Each number is 128 + 32 x the weight over its row's rms, rounded and kept within 0 to 255. Layers, rows and columns count from 0. The size above them is the row's rms in percent of the matrix's.

# layer 11 MLP down (transposed), 512x128, rms 0.325, rows 215-227, columns 0-127
size [ 95 100  94 101 103  95 103  99  95 104 101  98  94]
[[ 61  94  76  80 116 144 179 160 155  93 147 158 120 146 180 147 142 158 152  80 133 116  97 136  95 105 150  61 178 108 112 101  98 101 116 169 122 153  92 157 128 145  91 109 127  87 182 118 168 124 131 187 192 173 199  90 148  92 124 144 114 129 137 137  91 165 193 117 167  91  85 134 101  76 163 145 142  96  92  88 132 107 153 161 168 105 149  98 150 130 129 125 111 117 157 110 170 140 160 166 134  69  86  73 112  81 157 129 156 132 117 121  88 131 118 137 120 101  74 136 107 140 202 157  86 141 130 160]
 [127 119 138 112 143 116  77 156  77  95 110 187 178 106 153  65  95  77  92 175 179 128 100 103 124 167 104  66 106  95 173 132 124  96 179  75 137 162 125 153 130 128 179 113 145 142 154 135 127 127 190 128  83 117 106 134 161 145  87 120 172 163 133 114 154 138 120 113 145  89 141 106 120 128 102 120 126 202 163  96 179 119  90 131  97 137 122 229 101  57  93 113 135 182  62 107 130  85 168 115 142 153 118 133 117 121  94 107 105  95  76  98 114  93 132 100 126 129 144 153 132  84 127 164 156 156 138 189]
 [136 152  82 189  86 119 148 192 101  96 146 109 174 129 110 175  70 143 115  92 118  99 118 129  99 114 118 160 132 131  91 110 128 176  98 165  88  44 154 147  74 142 118 106 143  74 164 148 166 157 121 133 133 143 181 146 147 132 153 110 158 154 112 125  75 138 122 106 124 157 114 118  64 143 119  91 116 133 148 159 152 111 111 118  18  96 123 175 135 163 153 103 142  86 179 123  96  64  97 184 141 154 141 134 159 119 130 180 136 106 156 183 120  93 188 158 208 131 108 112 147 164 120 109 148 125 128 123]
 [124 169  96 170  84  92 178  92 106 152 112  96 170 176 168 108 116 123 120 129 175  88  99 106  98 102 148 133 160  69 145 131 108 101  97 193  91 125  86 182  82 117 136 142 145 102 102 115 124 160 138 107  97  63 218 153 174 152 111 179 135 115 169 133 110 127 135 159 138  65 104  94  78 157 137 196 120 161 157  79  98 171 127 121 192 111 123 103 121 142 130  97 110  93 126 135 113 155 122 141 147  70 129 104  89 142  92 106 107 166 179 146 129  99  68 143 103 103 181 162 117 155 122 109 124  75 127 162]
 [138 139 134  67 163  93 140 104 121 131  92 121  98 136 159 147 128 137  40 155 156 140 148 146 134  88 117 132 117 105 146  75 118  82 171  97 120 117 114 104 148 136  84 122 150 185 108 103 195 121  99 101 146  95  94 136 174 150 213  85 170 156 163  87 134 168 169 138 113 143  70  98 143 161 161 162 186 150  74 117 177 128 112  71 185 120 165 196  90 127  86 154 117 142 157  88 110 159 141  81 171 148 128 141 166  86 105 161 156 119 126 157 146  89 134  96 111 118 167 156  99  79 139 152 132  76 115 136]
 [121 167 110 131 154 125  96 120  74 114 147 149 195 113 152 164 128 152 149 174 123 201 114 126 112 133 171 138 143 112 115 168 125 140 136 144 139  47 135 104 110 177 179 123 113 166 125 130 115 100 186 111 148 165 150  78  88 105 130 142 146  84 134  74 138  97 102 171  88 156 129 150  80 146 104 154  89 138 125 142 154 174 136 153 178 190 146  71 109 130 172  70 171  51 126 159 124 100 151 111  61 119  89 156  87 130  77 111  98 159  88 144 157 110 153  77 120 146 142 198 114  91 122  94 108 115  91 157]
 [ 82  73 142 128  86 157 167  90 148 162 151 100 117 112 102 175 170 131  64 131 103 115 153 154 162 181 161 166 146 151 115 124 219  71  88 121 140 131 177 122 115 138 106 174 133 177 158 136 113 121 118 133 126 139 135 105 136 118 156 174 133 171 135 144  74 144 111 143 123 164 123 133 117 143 187 136 141 139  87 161 110 175 150 171  96  62 114 100 110 147 106  78  89  89  75 131  80 107 137 166  87 169 183 102  63 174 139  92 151 166 152 107 150 141  98 143 139 112  48  87  96 122  90  91 102 126 138 147]
 [111 147  64 151 137  97 152 147 215 140  97  98  65  95 145 120 120  84 168 201 178 121  91 116 135 138 155  96  95 191 109 165 139 154 124 115 100 156  99  59  87 163 146 103 176 122 172  70 155 142 131  70 131 135 117 157 139 179 108  94 161 132 139 171  80 142 113 108 119 130 170 119 116  99 108 135 140 136  96 175 172  76 128 145 130 172 119 141 144 148 167 144  86 115 168 149 114 115 170  76 134 154 144 137  85  93 180  96  89 146  87 146  77  65 152 137  97 115 138  97  89 157 156 121 126 146 167 103]
 [136 152 118 164  77 166 115 146  85 181 101 137 130 190 115 117 120 121 144 132 143 134 137 150 124 182 136 132 158 153 187 119 145  67 140 166 180 150 103  60 167 148 169 117 142 133 109  89 190 161 144 152 138 142 203  98  99 107 161 117 170 140 159  58 110 138 110 129 156 110 147 123 149 140 160 120 183 135 142 157 131 169 136  87 121 158  98 101 112 123 111 100 126 168 129  58 139 132 154  92  81 183 143  69 132 153  99  51 123  97 140  82 122 127 178  81 136 127 133 112  44 137 175 107 101 183 127 114]
 [ 89  92 118 116 149 141 129 124 136 107 187  71  96  89 148 166 155 116 191 103 109 148 160  93 121 141 121 125  99 165  85  80 126 107 182 152 131 126 121 141 141 155 135 152  75 154  95  92  84 166 138  93 154  83 136 136 136 143 155 158 121 138  89  43 175  91  57 120 188 102 158 124 168 164  90  92 152  71 167 118  83  92 171 133 101 113 108 156 139 161  88 171 172  80 157 163 103 151 184  71 115 152  94 150 119 141 105 182  69 149 100  98 137 122 144 132  93 116  98 146 124  89 133 114 163 111  86 108]
 [123  88 140 106 128 127 100 132 128 134  92  77 138 113 123 194 137 125 159 133  98 177 132 155 139  82 110  29 138 163 123 134 125  76 170 158 127 126 137 120 173 109 162 159 163 111 119 107 145 100 131 192 168 128  86 123  60 126 123 124 215 189 114 146 213 179  72 153 100 147 138 179 121 162 122  74 171 131  80 123 139 100 127  90 108 129 141 124 112 133 128 136 159  62 114  98 117 118 108 172 118 122 182 125 101 148 116 121 154 155  97 136 152 172 146  72 115 157 175  81 108  96 159 129 111 120 195 139]
 [157 144 151 104  96 134  91 151 123  83 144  98 159 126 134 139  98 123 183 147  91 172  51 100 120 109 127 118 120  79 113 106 111  72 198  75 104  70  99 133 169 151 166 116 117  94 126 137 187 123 152 140  81  53 164  98 167 103 140  97 173 113 154 128  98 144 121 135 123  82 132 150 196 142 161 124 158 134  93 169  82 117 146 115  57 143 163 126 128 121 182 142 111 101 152  96  99 109 130 129  65 136 183  71  98 108 139  89 193 146  80 134 168  71 138  97 144 117 100 173 120 140 105  98 134 100 119 132]
 [135 106 139 181 129 151 168  88 152 131 117  97 167 146 117 170 164 110 156  91 152 164  84 161 190 100 121  33 100 104 130  95 101 125  78 144 136 153  79 112 124 151 142  88 130  86  88 142 111 152  82 160 167 135 125 107  86 116 152 152 100 149  71 138 144 107  75  87 124 148 138 140 121  84 160  99  60  84 160 160 175  71 135 158  60 167 111  96 104 177 171 127 145 119 121 143 113 142  86 102 108  86 115 192 124 140 146 113 158 137 134 112 114 145  87  65 145  99  67 111 189 160 126 124 145 133 161  98]]
# layer 11 MLP up, 512x128, rms 0.309, rows 216-227, columns 0-127
size [ 86 101 107 101  93  92  92  88 103  94 100  95]
[[124 134  92  69 123 227 101 108 137 130  95  88 102 120  68 110  59 137  40 158  53 158 106  87 105 138 146 204 148 114 134 122 142 115 103 116 116 118 170 106 149  94 178 136 120 115 183  94 120 138 137 143 156 188 197  72 152 154 121 112 132 148 150  64 118  67 104 139 118 132 173 138  89 110  93 121 137 111 110  95 140 124 159 109 141 155 100 158 144  80 114 121 131 136 136 115 164 163 103 127  94 175 164 156 137 156 133 103 109 114  78 118 118  99 129 196 148 172  86 114 168 124 126  99 137 141  95 159]
 [189 121 135 119 119 208  56 140 128 110 154 146 119 140 140 117 133  76 177 113 118 144 208 137 148 121 100 104  90 147 100 170 153 187 100 116 129 146 136 160 117 104 168 132 134 160 156 115 118 117  85 118 146 141 127 119 129  61 143 105  72 131 134 104 184 122  92 115 191 152 102 104 126 109 110 241 118 140 103  99  89 149 125 167 179 168 176 205  98  90 111 168 105 136 150  99 170 150 132 138 121 101 150  73 104 161 114  91 127 130 139 136 154  86  67 112 152 130  73 142 125 137 119 126 109  76 135  90]
 [166 165 125 117 109 174  56 145 128 168  99  86 165 121 128 127 165 102 146 122  85 102 109 116 110  73  91 151 131 218 122 148 133 177  99  81  95 166 168  98 123 134 110  77 124 152 138 167  94  83  84 162 132 134 165  61 104 129 154 109 122  59 172 174 142 101 104 136  92 177 137 197  68  69 115  90 113 132 116 113 129 118 183 136 129 117 103 115 114 144  97 119 119 175 153 106 159 199 117 114 146 129 109  91 166 162 127  91 123 141 156  71 128  96  73 129 152 140 156 165 147 139 161 158 153 136  99 157]
 [136 152 117  94 141 146 113 149 116  81 154 117 152  91  56 173 179 128 162 216 114 151 146 140 140 105  48 132 133 155 137 143 146 151  46  93 178  64 126 116 111 115 130 189 151 144 171 190  88 113 157 175 118 216 175 172 118 138 130 142 141  84 145 196  78  93 141 110 109 162 124  67 123 129  93 133 128 132 143 141 116 146 108 123 149 133 133 136 153 152 122 119 133 111  59  98 150 194 152 127 120 109 120 101  97 140 116 121 110 115  91 131  97 148 117 121 133  88 139  97 191 169  73 122 146 110 154 147]
 [178 208 117 136 155 103 140 146 126  85  99  97 144 125 119  87 170 102 173 113  95 186 124 134 127 122  91 162 103  70 111 144 139 123  79  60  75 144 118 125 148 169  87 136 153 156  75  97 135  61 140  73 144 136 119 159 147  92 169 114  95 124 163  98 122 130  64 142 213 114 140  92 156  92 142  50 137 112 103 152 112 134 201  66 114 149 138 155 141 136 125 116 169 121 155 162 148 162 152 175  89 171 132 129 141 111 116 152 152 127 109 159 110 114 112 145 120 120  75 132 154 154 126  57 149 151 174 122]
 [ 60 163 139 132 120 190  98 121 163 111  88 114 105 103 167 136 125 112  56 172 158 144 122 134 107  96  98  90 146 114  69 134 140 130 152 140  91  88 104 157  79 162 146 136 156 178 110 136 130 100  87 133  62  99 121 169 184 161 102 103 103 142 164  97  70 167  83 112 151 109 126  42 113  96 156  89 136 155 154 186 143 179  60  88 161 125  95 125 104 154 154 136 176 140  89 139  94 115  99 138  89 103 116 171 125 144 114 143 118 161 125 115 167 147  84 143 117 158  93  66 157 115 135  81  96 126  75 126]
 [121 139  90 124  92  90  97 164  98  94  97 151 108 159 106  95 185 142 118 118 147 118 125 121  87 117  89 150  83 144 106 113 148 165 142 101 107 132 162 112 194 131  97 139 107 110 158 117 120  81 110 120 129 104 177  77  89  75 105 100 134 109 110 138 135 105 137 106 110 159 131  56  92 118  80 129 171 170 160 170 148  87 141 143 104 136  62  97 160 132  76 117 176 143  79 155 138 178  51 134 171 172 163 111 131 184  97 169 160 127 159  91 133 164 150 186 114 136 128 197 112  49 161 112 109 110 141 184]
 [100 140  95 158 130 119 102  93 131 169 144 131  85 164 118 132  95 145 142 100 152 121 164 145  78  97 120 121 120 121  59 175 131  30 105 158 151 109 140 131 161  69 116 110  89 123 149 118  84 102  75 180 153 119 101 163 157  60 131  83 124  99 149 130 193 158 182  70 157 166  83 168 166  83 136 183 148 169 148  89 138 144 176 122 107 113 104 147 121 140 138 164 127 148 154 100  78 146 148 110 158 110 133 133  99 124  74 181  82 107 125  80  82 121 138 101 102 143 108 192 106 120 128  77 106 166 166 142]
 [138 153  69 146 143 151 168 137 114  89 130  98 154 109 103 175 113 164 147 153 152 128 152 189 147 132 146 135  76 124  66 119 212 132 116  74 116 196 159 117  74 195 125 147 106  94 136  91 149 100 112 107 135 144 165 123 102  93 107 134 153  96 125 154 119 136 163 154 105 132 164  82 102 142  85 145 134 143  93 104 137 120 151 109  89  65 122  99 103 142 143  94 210 120 118  86 116 189 153 103 123  99 122 192 131  61 137 125 111 105 197 134 123 153 177 146  98 169 168 117 199 161 112 104 108 149 172  99]
 [166 166 108 113 103 160 112 106 133 117  83  68 108  93  73 153 114 104 118 136 132 139 118 154 143 128 177  86 139 123  52 165 161  76 139 126 138 155 149 113 165 104 113 144 118  84 175  76 106 103 110 174 110 155 100 145  54 157 128  87 153 159 126 171 191 138  93 172 130  87 156  68  95 109 147  69 143  76 146  82 114 132 125  69 150 136 149 100 125 106  87 214 117 153 130 120 124 147 126 163  83 158 151 171 127 166 105 126 133 155 168 106 165 124 177 111 112 119 120  73 131  78 146  96 160 105 192 115]
 [134 123 183 171 190 129 136 143  86 129 124 170 114 117 111  83 107 133  58 177 128 122 173 152 170 122 121 121 140 129 147 107 102 111 103 184 175 153  98 157 144  94  79 100 201 107 147 145 139 136 139 154 126 114 154  98 110 124 141  70  90 117 196 133 121  59 151 179  96 125 111 139  87  97 132 150 100  81 121 100  79 156 122  86  99 117 143 117 164  75 116 134 159 117  92 118 135 127 203 145 134 127 151  98 178 150 150  97  99  57  83  82 106 126 174 143 138  57 163 126 136 131 101  96  53 165 147 131]
 [108 154 148 116 184 161 166 124 151 136  68 183 143 163 110 179 103  91 164  76 142 145 171 137 137 168 138 163 138 140 106 143 122 192  93 113 154 156 137 162 132 187 165 151 148 149 147 145  94 121  96 129 179 138 149 103  95 112 137 155 135  79  64  87 139 108 145 125 144  80 134 118 131 149 109 113 151  73 115 134 153 139  74  73 181 120  76 127 141 141  91 182 150 130  82 118 132 126 161 102  59 121 104 185 106 161 130 141 102 100  80 108  48 123 116 105  53 151 133 153 113 100 151 157  98 179  73 163]]